python train.py --num_key_value_heads=3 --vocab_size=2048 --rope_theta=2140.0 --qk_norm=true --attn_scale=0.125 --bias="qkv" --init="normal" --init_std_o=0.00983 --init_std_up=0.0622 --lr_head=0.00697 --warmup_steps=578 --train_tokens=171300000
Each number is 500 + 50 x the weight over its row's rms, rounded and kept within 0 to 999. Layers, rows and columns count from 0. Numbers have three digits each. The size before them is the row's rms in percent of the matrix's.

# layer 4 attention value, 192x192, rms 0.0754, rows 36-78, columns 64-127
094:381562505566499405452486532633521426541499478450527489521425447467432478488527470529569471415518544513491441578469467480438486443510472452552500430513486489423505452529423465462510498501545497
084:470471453465519349479561455504507515484425549524509571510513408533479527454588501527583533516481504356498442449492445456566516467494533542414564509536532502422474527420507487527555487482421492
080:532505518541481459441484540590451542571673461498521413414491565436504490453466567501530523446496375584497459554491500473477499482581479446567542556527461508414499431497467435462485535613481496
088:498463474518470435487543579569486515349417595501490434528518495502521450529407438535512504428567539505470477476451518451497468558490514462592566490553527511574487494476472452547438447506465583
092:463512515507591438573465555513423483532465431431408492431534484427499476479533611522464518465643571536505526506496488573498508560532527482523516489470473592524482460444462551542485503473454476
090:451375477506504519500547406452460503446471556545526500510518376483506578450499585498447461579428499476548475514427476496443475490506565577524408534513564426566499521483533486520539489511464445
090:495591556505434513484520599577498604516429472498521494556520523518476505474503521509515486527617590445483500523474490526467493504522464487480507552467540641558629526371565519443484454518519534
091:444466515559519518552456482586525539504473584497444473661474470525548564573515487491442510507542437521527528477514593538501528534502466469554402427421484479478496544524505532446482539454457547
089:609520535476372578456484526511518491444490554511482545386532505448504439421417433510561539471498465443549500562590502422467560490618529438521575494504475507457544542496633446464607534490532528
068:417486534520521513538485569556576460508639523407558475601498542517449486582570486426544469479598543420427495490547360486539508527536474433507545483523534496567506393379493475545408589527520587
092:510455466450541598458499469397527470472564551474431469539450425538539467481488498512498503391489489495489485534538561566459535504470582403420480488548521452472494527568486546412473507443456514
086:560571532425523558449453469535473548577509402510495484435479485461436472505506504542439490512558499559507485526498540543577547440445512576490455650449449466532552378593465534467489485481521572
088:539557487591490460513521496467477502571444459540540544526496488516486586655531575436484466523499552550492583492503462450514455486466446527543562491463500621486557492465669543508502425498511589
080:502477548488507487506471490470479560455451568512480637683433542443481555475510513524425524503503524434529542495530608574525553558551571526419467499418501570520499532414443487427511496481565510
085:518490475509456553560489497447512549523492574529544472423599542532442491492470494450376462487476413496520491549476425487498452479353419518463544537441481482487562504522535488465506448588567553
093:489620494431423513476528545618508532485402567526528517559449505472547525511486464544523446495656501447525522503482573452421594581512424442420507492541542483469569435533422506558590499520484434
086:469581437564491402486462608525474443581521521444494397539526470456462548506484538489539569426535531541528503464481472507578496540480444454630501513446483510461493472447507521492424570457519492
091:535430513486507512550573529579528550463482562597544505516508517526530500465447541545488480585530489431524482568444568579442519478585495454513558518525498556460479508489530484342639495549562441
096:461476481390356511468472477417471536451421428488445454462509419504510426493553529511456552493554482611580473518489483509484473578396488573522490576566462474530492500606411496537559431603465516
084:500512426462595452499533481546545511508601427476540443479542504524509526479483546473401428484532482472457390539627456460512460492515447517529474511588500468506513420420473506556421547448534526
087:531528508407486536453466529662573475541536475554520515518490513551490589501450468486461523450497463510427498547529468571457526451498514454532567545517488450453422547540464487469559536563476495
088:482588449484421653513502547536467499514531402590462500430445557477505438498441516580549437471495518492513456579555542532487490393535568490453509522555460490407518406480436515481522520466549496
081:568485483545399480491488532476515494488477568541475504501576572385503580508350473485535487496531508567497500423421498399416438575518510490501562536586540567555545505531496525587535549543512514
089:439454516495535436476448469563589438501508516529552590540514536539475537487440452471452515560480490411494527553438448594428429495521492509417585550513465489498490602381474424458523490514597526
095:608553524490519483578542494544480506444503465470503549602428537440588589500544408482445534485421466520473470410637536449479539549543510521487458403551500471514557421600462534473548546472397486
088:584517554451435524475507466384479458505491451565541587456523566520543546541458446386533555507394424497496486472483565559407520467445434553490518542512496530506527484538498494427554499536504500
092:472408425479501442495509479467485452351561416503578464533564431498504548522553468539425439465587442490457483484501481539488511552457433481578428485480499463514443513451306471528478475440509525
088:510486475485542364499520445537569471446505576470536600457525435474514509475473433511541496558476474423505398515556551469472602550558500511411511537597547450425375530587391526516544517538572410
113:467455527511505543507497484477469554507487485545512535566497516517539581468412392452465543459481423392383509470442534515431516611404508503464516457414521533460533510526442563535460585532514497
113:474512508496483501545490563523602478468467456437556481542513531573529446498533378458495518524490466517433548507493473468411503521497415491491537485385556483540433589504529459601609605558568512
109:543563492490446506575481570579533550460439527512532488442443462495546557562681535464501604503467426486578464525450531524581504480468517509575511408440489515504471559493533400460458525550412474
102:489561508533516392435508456541533498583538487495550480539558470547502512517557534590564562551455565462550475466509499545617393501519445452563466425557511461590485475502552478461505512560408522
117:518472534512578480519525492655436580536435511574439498497479484529481541565486512539494404585503487530490561492530471435610514603382435480531514446483493471473531506472497493481436566531489483
105:540477520549491538517518421561526530546491500448446453509467514414505490493471572527621482445447486475569490490506490604478563451568524509499490470474505462515491518671548429522555523463457367
111:532476494481399465420444491439501581502554474487510580494492454484526569543596509473531493486457513444435439533500535538503351484554480499587500558493516528417489487459516499573444529500490442
114:452460504510560638499545422526397544521594540579480439437477511510510492502372510528489489526538471509547510519440459520493516483493472433493592479530563466544433512399546479431488377527508510
110:477537532529588544442515552441491502531440529535482436457404656474574475592508502400490450546449489612476488531524484536498435530552490434541504444538498488479451468416471482496429427647487515
107:526520515527503625522490479511481473413374419490426513556516566513542535560543431463507524537555440434524524443387467525442472544538507513537571465487515554455522537519564492560518531553505511
116:479507531488388509529458477536487549522465514539536515564450480501474541454484511522466621499588514515526501486596537536488480389594503546518503519441522476474495655528553528604559465473548503
099:436483432509584570522566512521474480565472493454465479478408488476519594519528459516393506451456518549454554498463502423492427580615435536478515525499519494688397518462398469546439487455525480
109:469426595504523488550520477525544499448553518478578414467474452445528588443404460528523607533572547512470488426510486516535460593562511484456486441463510374491442474442469546479460497585380485
113:544555443544441612501414514549537511493446484458444557527526459536504521495585482391468440497517484476495483473488595492511580506440456587578471492508517523443537547560573527416598500534449484
115:485455542566473532510516510525509650522356493507540546572419549476420543496534501513436464464494490513515474506514488496459534463486502447440520395455501515563543524392483509367468495399470517
# layer 4 attention output (transposed), 192x192, rms 0.0631, rows 36-78, columns 64-127
098:487420490456519509569431502517495498525492451546544571532542657476484503459493451438480526444485453536437520494421465548517536573483401571425465543518511488570502517425526576561439490492537503
087:542478515436450430466558583520433596562486469478502461596424561572469561492577447459478462482531490488517498420527450553535524505470551454541549577575424549528495493488517500466492508488513571
083:567380489533488619522457466528527426529495481561432474475603538460501440463407471409442569522437539494458535524577524508451533467450508519468465498555517563519539402490441543509432425550449553
081:503504540504521536523343467447487582492542412454475498453568451530397430462496473581497498519509513434496535527476482592486425509463511497540486497498528539512534468489502512492441518504474482
099:524473470482515620530554484472535464463541624451457399462460556475503490532521497445508467498483460479515571483431533490603468528439532485599459533410482473471494462510485456518525488481538517
094:506451434529515508486502444480563495498497465509601575556495532578536496464476563556535539576473393465429481523550494568485446459385497416573513549540590482394558578495479520458484457576510494
096:483488517456505494485526520483524473532530481469458442449548534451510542503468472553505431402519532503530485452482520524576494505554541491493460494383521488534395489502475509523456644392560465
100:562608539385445545479445616417572515505649555459507597458459496507465523514520495594569445515515437479516556550469553500489470500500514519507614523434553536422480503503521492447483602465476459
077:416537499548541524493415467452443497525530336526450445569590439504426448512496514485444548404494523504486432528625499542429525508560494517485467470539414517567475478476466498576551448456515495
066:467546547497493524515537507553549515482598587487485510476474567458570533459457533427502452495539521487469498560392514530585532509576456561448498513544434464541471492452535449408518645504561451
099:555540556611377457479498578585465481471586452551510555488458435519484477477620517464547493519471428518590523504496557453415527506579435567477540449526526420518490545515507530525482452547522562
093:427568529510520509416472489408527489533515503530485478414490540455586599513502477436494469527453483582494550519511493447542523483554551504531482464464529527401502513551567522471516486519503467
095:479538424452578550532528574508562504512440544463507441467502536518532500533511463533518494508544500455443518509407464556548538498521590553468532580449467516471436397491486463535451604479547463
085:570588488465525497422459533434463547559573587457459492424538453534452477511502505606596433459483483463525501537557552490422479486502585471478511484467556527431416499485549456505399543478521604
091:473423539568516548518524440516486438512527437534473636508566484552576490482436524522520543581464417471481504491559457473510456412449466406526524527506603401497459510510455510470489435518518440
094:552587490539423458467418536464484454518527440493474414479503558458486504526522467533485442398509528551502475423555507478506566597570498515527405400426510474590441518474583497542510560430521454
089:467426494468637566537475497591548502487516499539449483513529533533440424475511483436456495527480500428423561534472520582512432469404580566498494543451555526515533448541447498526448412554513534
088:480487515479416446482503453394498452518545421428422447511594443481412474458493443549513496427469549488475474485595485486451532558540479472534459459422519510570434482491513515612488503514488530
107:532450607519544564514502448487521510475468361560507475496492550475582512499538524472473543530462366470434476463527527498521462477456457513583526498493518436447501627444492451496495438451504459
087:459531516586435414537485502577473490501493605528539490493524520500584520538469550470383528489517594476506612422504502500496573486481409508494454458559440425501456481551479525446488550536542489
093:494516504507504523437471458500474531506479435526499554529508469428518512460460542415383511555466571516478459495575469474475548553500424375462472509610535562576416517484386489466540486415468518
099:455511462558497465430453468556484419537441573593580438466529585438475559461586457508494565457475622563488605502392422515533565485552490521536368505507515495479451471484513555455514487583472503
081:604470515531545555608494457505541455503425529427432393467601463478506440541534497582430542427475540449446479459505467521548435474468559515476436491466461520516442442432445446576397564484523523
089:610471579476507517449510469502464494570548573469526566490487564475549495455468515461488522522472547444466511487533431516474517469483481398431493521542569524507385455448457519481462544507531565
088:508634487495469442570365551435482492471471428478512431535538446524420487562452477515538453386559525547508507508565520470463513557594462570510481468554473526506535476506480484596463552490499490
098:568483542550510527485401462493515427497379561526501501452555388510492488454470525490447524564487619526535473466527440461545513422555543529421459488461512530429465482459456485624464548490485509
093:479543573521454457589500510515525497485506573452576607472404464505543539513460482491492472508491553544452518468553628532447499562496438468556486487524474426479498602571553475501512445533428504
091:505457521538411472540491435457394565449478408474462443583506492479470453566493512423424550441512506476481443428613423443392562506477456469506444470525498513610505535521477511593457403508460550
108:444604514460494425528434489465559495459498456396520532512576498547351474550407492524522482585498528489473424575515532530476438485552551455500521497496507485488485441522443509570456524535502416
125:514427490552558495560490452627532455484569489427427489544545420547473521502493469530549472507406526593539457527541557476568486454371439475502479513508514524437443519549478523486415461525516540
105:528430462488501472603610476515453433520548470523444460583473420549559571486565486502482507527434470553457483445487444496592548465559506501499466491526488516528554592505474436513488497415412622
106:418461498540413481510545478570569489525459530479585502460422580541515501403450576470493506504463536563510476392509453492566537369606538548423522534515544472417503491540418462482400507500528549
126:504534420438408458460424522461482533523517450422505444471496471512436540417440508498498385528499525536496417525527440500442623502581518551418435563528557613521472501607470442486426512530556437
117:481565464443492614490488521514542395537584551578463455490486572524497422570567489490547513471453455558521597461471508444469464519469501638517538511529476540476495627490500542472540469552592542
100:476493488536498525458572415501446438473484514542573581565315596506568517491540548507480534516469516559469512444471530457483470433547536451485512438566530456483510466445555450424518463511443496
112:467579493429545519520432475449524495521518445588476429532549498488433487414462521443561433491512529477565476486539471513387546400483488540494512512509445522518419431528463491575521439458528448
115:538465504490476511561613473520458539546479501514397502534494520426459468409544534442616430463543564453564485492505509531536560513484457480530459420529465434470557556468508542488513498390480502
100:556452555454530439557587483565507451556537576477532560524458515515494610443601484476464448544484515612493469497458529473509475573507545567529468529534499460473488562538541498455532510579516478
124:469560515470556545562479531543523456627586564524603356538522481508548467550543444531547529481501466489567552499499517522537475487495561513494478581558433556491405497426499506474550522549498404
100:515545459550505513408593493507544501490517497485417548444458490499472507383494509488564480509492467443544515520485452483505539409463501458416514457512586513480552586431414558439470451552535472
119:451487475461371461605511530454494492484418433435505483527496575583514422431426554481438489493525509501450438477538430505566528499451561478528496497465555540533430438464498543421478502499514517
096:525447526458593454528569538519476470502549626480555519496444484495557516522526435498526479588486478512459520478350470486523512552494484495517462522522529498550559547549552563534492528485519535
116:551540433405560488526445534445551537461533460390446443471570446526452515519553591448552449531546433455509519504556439522512481504459571465432435514558509562548488500464379472493423477495476550
# layer 4 attention query, 192x192, rms 0.0832, rows 64-127, columns 64-127
106:545600505473475517571512634476535545553500550382509566477431480497434562505524412495471516510514521492501470554430505550598512487544494560482567504505485541471493609555526551549467531373499491
098:425450455571553561472451408471430544481545479515524415535620493504508465566446608514486459524444458497616543442546522491482457503456519454509493479520538443476541486417442496462505470540565499
085:456595497533546413520482452471480395487561531531515438584533481507528435517424592487616514489484538529474470440552543519532564494566581513489469460447534452478547506485422524425450406505496534
097:558563580497462445546508512455568534558550582532522573510471491545540528504517379505553504515539548575501480539454482511581486446539557486570572585497482531525488570525501516479507455452451510
099:472438552538517595438542462549536451455422500515468556533515544497482481457531451545513521537414547498481458505496420500418441494544444545417583557556484486556505544590453500529445503460517588
106:508490537582485471497522548537586493548511529490464513502474503502453450445408473446517509462442514388450513497409499435510436402510507503473417418535444593475526520580489452581499482501539564
092:514418469501457533501530424514482490394469419515577447533482538409523455517459508490511450517541520503485495494597429448422439481490537491573510428587544486569515483524415439481542553521603412
106:572416374501474492565496538522641507426494374476517496490417463452529471455443475503522529479517550501464593504449542478491461512525574493568542634522584525435502490516566530525608465489473486
092:436494439489503536446485443413469545432540380431501488541386533467523473473488590522523549559462522473474473533489580417539402525546484498541429490499555506607439505500429427627447516511511506
109:539491629486493483554502509525514445523523587433488457467577508517510522440459523438423514460503457490505390528501546471520524537478462487426516493440495559404519565613516570489556549469490427
108:471477431529491607494448516463518444445560521470588489509489586508443461523431502559487384573479449608550505505467486465506514523527475514489436459453544482481533472493371557568494456495527485
112:549496484497530612497515481489493445449442507495531428535505580563531463531476567517466312526483456516513514445518552521489436578450500511454500490467454466451469513520510434567409472536519494
108:477482562382537431467485496496530490544480510429498453552568550507497474504503457499498544398566530525503447491399362565470475478453477455480593442494445512565436526502517526425514531532550443
111:540481449492494489453481441421406645484441492508477486460549575494464530491533533552447503569473530515520486555414568520529497491544557469402504438478557515540464462559409535497586429546530463
105:429441555516509486511514553453453450594493479488485498555484535524529498503558513487504517558541462466469488470442581528534546470450499566415602472454446505549532453446545504478434606513487623
102:494454522558490561481451458501550577510566389445482520571533464510521523568484422451440520474522491478558413530494458555478556507506592394569438499472473584539552495548528534551510545500464441
114:542477597531487519504503516588418459457469499507566496404544500530534468515493517536502453514453582471378451489414511429484428514520550484561528490532489478478531485546532370452466464427465537
106:509430450465480502494383441491486565475545385496516515519469573457466467565501523511498467541532553436516466492515497612597542520519510543521477534506588500479446532496430544432527497506531387
099:491554458551430565506509610543536464547503522562581487400465483495501523454516426604535500539503520502564499480422546512476471513565529503535467500440567502533521422554568451553468423502475483
097:557530441500511468542475555505478504594602514637538533496462545565523561600488485549491558608487431510519473416570562535532487473378538532615436476586472480628505524435459519494499507470449510
102:513514491506442468443486463452497586652596452566517516599560460565512443543518428438563520501503513594448549495467503434556470491476504473505427563480427544559479446438534426476535517507509530
103:493516476559525461509553567574489411444381556612436506441569434542565442442503439595577542605559505467407483497521584517462520552513511542503503478457519497562516545421515493483471440496405482
102:519568482465575644539569509464596459467534495506557451534375489463495560469495540573454550501595498441584499457439515504488576528498554503534450469611484464489469437410472510423512439521475553
095:539498455434368396477484530561619483502458454439504522443432464578423491445578545540488604435498425536533434429417572490458493518529518436509467558494510470541512472520476538513430513449528471
100:551460504407479474602555507506596443403440592545513433427631428477491460529520511515582475508581404477432519487461548453447541461483516480556490616430467504466502456474452523474522494435536508
102:540487408454418471475522460571396513435454539594486538460455597541464479408498519584494424518541460409498535516447514512459457505478548455543537598488495503538470568536466581473465427546547504
114:442455572435443468508487475497519448491431575521495548388438473565421508490535507544473500471374371462518413448463471552450441544474521556604489488531508507434462495515476503472547474525553581
106:503506551487434488573454519523407578505545494569508546505499522486489467482471672413442548473455498475518494502475430505495459430523529491542533567500473555509645441592560455539595389475485449
096:617495437550500559492592446482486607454511394538518474587606502484519541508400539492471430539483529546483575514541543434471573468479535564519508431367474561438502544578438442470506451445552450
093:515443449414537507573552512504433519490444485540466527492453485387485489565484523558489519549505571384513531520551496529538548467478496565528538530432499484522486642403470464520567568463513516
104:413416515494478535488466606527520502410435423441551406453558432462448479521477471520626551377468540587465513522450564513436428443530473454564473507446455498564510421469570430487393527526468479
108:448522447469474363457442543383586546490461506482472488483556515536501492534402461578648501437489525456536506481522614505545514584466471494542462544565485491571517539559504564484493620500492540
083:527587515504506512551511343538463511486529526454443528420505410486536436419489575542492543451483531514486494552510522483476515428520535512527529488482474579509438430565457463411594554474480534
092:499462494512510416481529579516456438540547479495548474532461482580573526545537501387535533598444503569455531515524465501551504474516476398486577469614489463612584557514592534550497476502413523
098:491542477556536475505495447547505414482483468559461418475581497441545469458493630417485503460549465494475522482493571485505433601524519488440526467557572421587513436434499502491583467549408455
092:496487463505502546492506400509433507480538527499543524474546544511573484522480619498575506474456612434452461495557461470435461430429554448477548400526579515443489475472402389451418502468470573
100:550527540476518392457530533494544500529559541536561545511561425551465443486408437429514542484571528507430491513471487429482507450509558450499483566522458474494571606517445448517521525467570548
103:462558466477558581446458500556419565506480496513487422506568571448464474484494587482464494463450537470600533517555405536531543586496456480478521464541487392528636482493508565535537474539548529
103:474511612466447516566541546494500525489508491540533498489509512515542609464479433558560560494541515549550546557478472533438542423560561541477555541465458501577455556570524547499494445500547463
101:445526492476496521536516538441444482512512540488507503401469441442459382438538467572498514592465495405473513540508468510471506434557474520454500500404470597395506495613508473431586480498540456
114:462577590450494478615536582553526486577544512451513465476573393520444589488518496436532535533576470529471488531456501440437421450604478447488628592576528502557487571518613515494509463448464492
110:444516483510511510517477529475475556579565545507671473540470531515565550476525467530543516554432500417479521573522531594618509378519532574425494525543463475466485510520541471470543554441533578
101:486577465501475493526532551491438516524542551541533523428421430574485550522538441586562454557426489505513576563509506552541409433560475499598494566519457474521494537427542460501479492474489581
107:531474519562494528493515508519516537564536490544511522535526521470507605482559523486628566538515505566475486517422495414521551416454485477509529524340471554538489456512532493464543528454387458
098:541423476575476511477487505510528439456471510480428472519466526510641400528455496507427519447519507412496433546589460495492560569501542479523542500518598506447478539504483559489468493562457452
096:603441510537477501553495578529634513546397440471413568531425462556504479490492419509574464485481551631547472536389417520549621455523515533563505456410496523526551465601512597506540537551431489
109:544550527577589473507525606568591447500480476463421540536482422523609544484474441452390554456619488406597596444501532478458511457538513524448474463544522558522490539503503507532512436504426504
096:548585487457536418515450416468562560498506474451482541519526498541556431487471647522526483485541614455476507438499520483491364547544464471492590633455527509451491509446522570453517643414541443
111:480470491546478491564515461488597406486538495547486365466589503510453534535505491475546487468477471435413475518557497435421512520416536515507430505509475506481509446534543504588458472458485502
097:493441439577585423466541424491469475564375475534487518526523479501573494458473556563465452508423647475473479492515518551436427491580444542484514466497465417491457525446473512450451539477446489
114:564487465453413545542582492502410543526526523600480518441431517435433480423463525432499501511480492590436574600523430449452575433522436575503507525464456506547554514450512511517565494484568560
104:598447460487436620506498502542470536482562469470455528465570610436552463546440548445560517479516449654513486505494455490570567545554536487549437516500508559592518396398459539445498554586553435
095:541475512443430488472501515563458488480419448525471539510433486412521453482536413570534596457574501476550475489482512555526473462516511472514551558479547526593501396421412500454506463603596419
105:487539478505541619533499430495481449436506491521644466467579501488475467572445494488625551399520534532419423405407446507477521475487491392478467483503517528339572524559526467520546550463585517
103:502481583479540584543520487467551524465512440447526488499494451573441466478462530402466485474551478549549444601433476497455457517504528525470507541530472517396562484536539525453601536461424485
101:548465508468424458492451422577500555494444484431509565576558559484465506463529459480529553504500478589509483566488522608514538532571439501539490472469526579598506506422405468522463460436507513
106:522537490516518605525517508426486483496502450628548499450487532442522494491465461504538543431443487469490580500525411538471626512504535522586456400534514439536486464621474501440487478528597561
105:545456529483482518504528452490442521594536537531489552484454592455527514451536497481512520533511428520472487538491397565499602481467530499559499517388439465613568359593473574474586521614424551
101:497517570517499534448440452482463541539501525492527514500476456556553503527569482463407531506533558480596474496482458513562499508486489469626555540496429624531485527519499480476506556447515378
106:495433475493451492485539491549509543553485573496487470491496498557440473585448475485475524478582468498483489505403484516491560429405524429638435448514505477540499480494517497437554539490442563
108:524505479411507545554498544440478464451414489412508445384459501443429533507510553563497516551495588464525560511580549517515496499512466612448633497536473497433516498508476473478564484496570537
108:510497508413444512473432520485517507569514447492511534515513542561477527571516538522483493484498424486594488536505429482565516433485400489493573483489405541571543548414491534497546416522496459
108:436507578604549476555513559429565389583491515525467503624536551506585484495494390530553475471494482446496525572449520489485488502492582531540430440519473434513478462509603572496451507589432630
105:484567486441621518459470461486535421422435485447495559555510498454448547527518485434452421537474497505533447515553567516524509562514487514424531448490458502517569436491485539561464505517481454
# layer 4 attention key, 192x192, rms 0.0821, rows 64-127, columns 64-127
112:509418585441475495451574551458449460466460504536551404531541526443371487503500482411409475487507538565556568583451471460527589442508459521469509537443384549499542496483503483473550562513614595
101:487547463619521519527424505518538518530521537462408550497484471570599543470494492491545480452498463459442452464533488526432412539486527473543504418540553470521429582545477529471537448518415364
102:405545560509519490499495511446416459515581617446533514469473503456423562426457527502538496504481533550496463471387519435423420511494501449540538497492537447416411544497464488469441395491506532
094:532380474505550569501587477497447471579553493536539480501528491468489464489539418504487548454506486528514582575508488474461557429459446528417563522416447581463554455504627408502525506418579572
113:441478499447462451464453509550524528431448473468479546462506535488488510508502545430481418562534521524474515507506606484563551561495458517566360522460483544451491455494473653529528416590482487
112:561492509444456445480523543449545419487468528578442533494526525450428623511578498491471502547478542499497550444516546453466532391523515505483489578540497476518481550511534548412501497510507494
089:411534537464462481499521536611591405509432510454566556474516499502518475507461501498506487415463561498518530479475604491412588476470510500553404568498468495501435565476427508598385458561520628
107:462557483463458537492556521513522491511504382568577505473533530445456377571611461612493482464511466483503503502513591412461470521431505403506509479434536510542545464467504457481491519472505495
103:550514506552542476566437564512550464458445516536482439472620484592498477470527443494493439414499549493613455411465561455478501448491477557504416471487484501447459564448582627546512585480404533
114:415465556472545578468573558390449426502439576553439523392486558593371494445486452424487573608540526535523624526530477513511505520465465596469558440435483495470474603508478497442525541472538541
100:449499564586563483520464507499508482365406471496494472551507473477508516433423502535479546526518611583464545533520536474529551567640523476447524483572502528422501454444454549479473559480572484
106:399506532556496479489506502557434603529520557520523534497399500496531520468544461452535463504551560509508405545535426453458516471514542507492542486482421461644501458465499610470545553469386503
104:460505466452500480522568516467438487542473498487403447445548536532487457493507569514568464504476464522392526439562456455447553486498553477557583474600481454490530557483394443483469495516445488
104:563494506563517543553568530525409487569486454477523474542557470457459472468515543486483504490594482546531479497543456521478577530563463515396445461480566536512463433480493484546487574478416336
098:542457467482494494491447469465543584541487512523622599554514555510555523490570523504579368554464407450533549462507395501441524533525619509424493490420548509504540546506480584442549484532455427
086:471486550561500454406417521548498480486470442409494479496568482464449493495479485466431557421558549472490501498462550548528470536477513632463484437587533508553562522521496505451432393413532467
111:522518426393505515503459508505449506560562472502535525520494441434477559504485433501477471516555537569545465493541418574475535536481391470517549551494565520496436558439452499566467506471543474
093:548485461498555458518425548541445521546563461470507473616475426449449489454453470436425490440534530556544426516456513481586440537583483505508449486532527542582479418544495486477481483436534492
116:506472453382461522508594478511449484439473504379500490483426455442480482539452503525496551505504508663479576554464527527493451563579434410533538539503435526525508534516504430482597505487597467
109:536511465542397474434338446487513524581454543523544526599614412533536519537572448447508463473461498531408440477467461487430491392542542566465474510457600503535517503521497603515443449504550512
103:463521394587475583529520468516492539523510441475492529458520495545623566501607499559601468438473485592508357419556400520455523449522550561374585467482482398551524456519548458441423483455426507
098:528541429429423561500364479511524481513503426477491494445512489514568505548468484522533484419551485478548519483523495558555453484509490477517515535598602552534471481565538529610472466543584474
102:448434603370492475496448499519415489435515574477521561496524522539506446550559479460525486501465428518452530479577550477411501513517503459556442457497532469439479502545399479537514459602540461
098:550535502460506480515509654447458506566480493503456528535458491437428475594492482482391539508503469469508503506546488513542537524474452473552464462555557563545467430485562529573525470484476535
103:559537495438458522464485440455478490500468555561499544492462494467539519535448481505509608490478480549504419512556605546515442456379543465522535544457501541545420574529486522560395641509557457
103:507480440456540456539445510548418522507459513482500616458507455528508477557539508489525427510584493492428549495559505552499430454440423434443417457419555516572486501510430465520475499496573502
112:452457464536472536476567494453503500523506552574488543484535516548507492594559530467468567482473471459459554510552418577534551554478498451506522492522455406490456577497520508509519490580517415
110:533416490449484458499577500466538485637523569439552520549467464493427482507449460537431468567555492551479451546488512476501514489510416529434461478508446495530460559460452472505419592426520535
096:437541477532451488511402489495414560470572545438490515506495460444564537507577501526593528604475510510573437551476524507446436475539501531501493509511521475478474414510487486576541518580530534
100:554507555506495445513389450520474547557522531421495529478575528524449583484513471429487485528435442466528538546455507537513414425488606560535486593487490497475414463544377595562599436499539569
107:504586515474462510458503475533451438492541545495622448432549540482576562527474500551544618535495445469507476449468522500592478516479536426532530506541432460468500469427464417507545540498524553
108:602495568522503495454536519485509530457539491497502423522521559503441528548484478475521557465494448483525443517527478483490364441549568490396551443482472508467473453547537485494543467558432484
103:495465532448575580505553560455447555502472521524494424483446500498424437543467509426463464562478547516507543496433453510520514502512465544536552478475454563432577552542552481447574461420560462
095:462512466561452450450493444477521494502459468470560448568559400481570615502523528475512425453454480556396441466501456458406549538449498448493480483464525450467485449461441472536428503532510545
103:526558539500489492494434440536540496502481467499510592564526545504597579536513434554574486488509463386461499417448557498479400529406520527478523456542650513446464524591507580474458578496448476
096:462566473532544467517477441464472433569464563542483539588548514501551534521458461504540417455449545577567415510466520483523488473649495524501468585571566400526414423509526574509486481520366432
093:523477574480515555489573596524533489503494453555571505483509554472480500390476465550496429544402581512521528534416463439567482498462474481508593566459518492524476525493518440556515599540551540
102:516447522584523455371543495533589493499477376456505505527517482593537528537535477575513451558435499483423503395473497507569481581521470530469507445464503504494506530537430499531421523642462396
102:544381459398498436462494510433437446443552495531513559386453454421437431483508588537513505558505507444621528622468482400522471481455386466500505549576473548491491486474455454502682502504565583
102:493448451434568448480535568432511502495406483455535448377459411449519565548417551433497528492576454589522560482515548531532514479417507416533594573529395449495484515463546425599517467534528529
107:573449516352467568486590542504413419462472504462563477494501500517582401524507489488537487515462432484512506542473468529534531532432441560398592452416495482534509479426460498484486541541535471
103:477468511498517512506532435534503509598470593404467490395567416486457574448474478445509447478527488500454463487502465473411429509464441459586538515433467417455541470559541502546546480519451469
094:557422407429532500519553429537460504455538482505503464447477563521542545495529576518465474492471502546554606530496465511502540463578511433466508543448457441465508492416485518489557462433516559
112:564568451426478568570471399349445481548455505567523502558440464505581467539436492511551512537511505569548453475433493472423521464496478539488545521526480540490546396466585485524607470493424594
099:514582556588515567368466528571501540440460491508503491474480520527443521516421444522461509492592481506422450484477589485546475528473515486572412480544558569505532457591572496495475468520587489
106:499459536461449578564477512463442478555595409530533469525496576453427454490522560556501559600528547634548545558459478438509498421668509497455581595496575554563497512459543443494517509464534465
112:533504501496432464518428527499572608462548489516456455513557516481462459559601463539489478445453479478460468505531540535571528541458486574501443504594592515483504438587508465529501417501513574
104:482498479447508454533544561482459483493491462460545490489494527497428504421471524444532494486469458640628545530628450514491495459485441505431545487454445493513485583547551474485559566417439485
108:557519513528496449481463376450600435433579551495562527604509544451488592512468439549479549575540512370525428531450605486501499480454533527495484504545570456483480571465511602542549518519469530
099:489464460347506505584540544554403478513489405519553482487497527477428527460492578356540486568478508481574636541493427465460510336557503525521509566478536516490463469544470497518486459432556520
090:534452496462475466555521480514459508537448421477527536443543465506543367500530538592545468573444516459517654475417507491481487437461501518472534478481428451580481489496501538610536552515586536
092:508466535462487503414484501552526486540418406544566400564393490497531433507455497617448481545567519481578459442505440456475439551516540522558512419584440520517468496506458480473367436474522557
107:524527444437524500593466578630508521561524432465482458435445486444486464535412531517502463466630458530463437539548587491525445496488458426527455523591477555602455450562493420553515467425519476
105:534493552511493537548557506448349424468545583423545561498433497449457550448442562525515600505447554542519511517525526519513525540498539472550525501581462382536494513415476449475570574502517460
099:457502613488616486436552538460467491571468534484444456601474565454482442445463443479475489507490513445519532568498504543591496579467489482499479496498479527488532485562522424524565491534472526
107:474535542510570458447511488469553513570496408509423507511481396471555517397476464548469549502527541457585470563455489470581505557495493593622509498523507502501450544517500506576435483545571574
110:480502471581444429533497523521461463524557449539519541434550440480452448505575586521534518524476485384434573429489570437413500549592498540659607576401535476481469561587492587507507485510535426
101:532532486483459512505497461513463479548482513511537554460498519602467451500578517525486502576575530482452536520440486524371431410541541462516474538508575506496487504465576527461447474430538489
098:547548407520566461537557536503490597419413545607453473502407496523511513501436455537391459423557501608546461498515466515508463530492456547455457523516463498533466460461540411471463487478538553
107:471521573464440499448521527486453506578461558520368523425505526502540474470494425541543648526522516572324588463534508603430459509487495499515471545507527548467491455561399407413488529536587500
104:544437544480524403482552556495464629452517473495515495467517523463454546515509538464498499471498408397503559540469518469509522470507542470452498551426533513565459534554465617557602499463441479
103:498408522552570516458469496523527597493442491548444488549414455569517475439585468490563543543498467547510402460587495498586500572574454493365547486488495509523501503523444521540519451492458529
108:486506407515473481437424483532528385529570535515587449427533491560479449535599529509516489464511429438459469451516504473416453463544494511513538516543504535381549523553537578427497454436449413
105:485492565494553502480524472514494532454467568604534491636508477498518530431500437491502521483507472479518539537401491488537602555498532519414472484465510453543532483485495525550533478529453546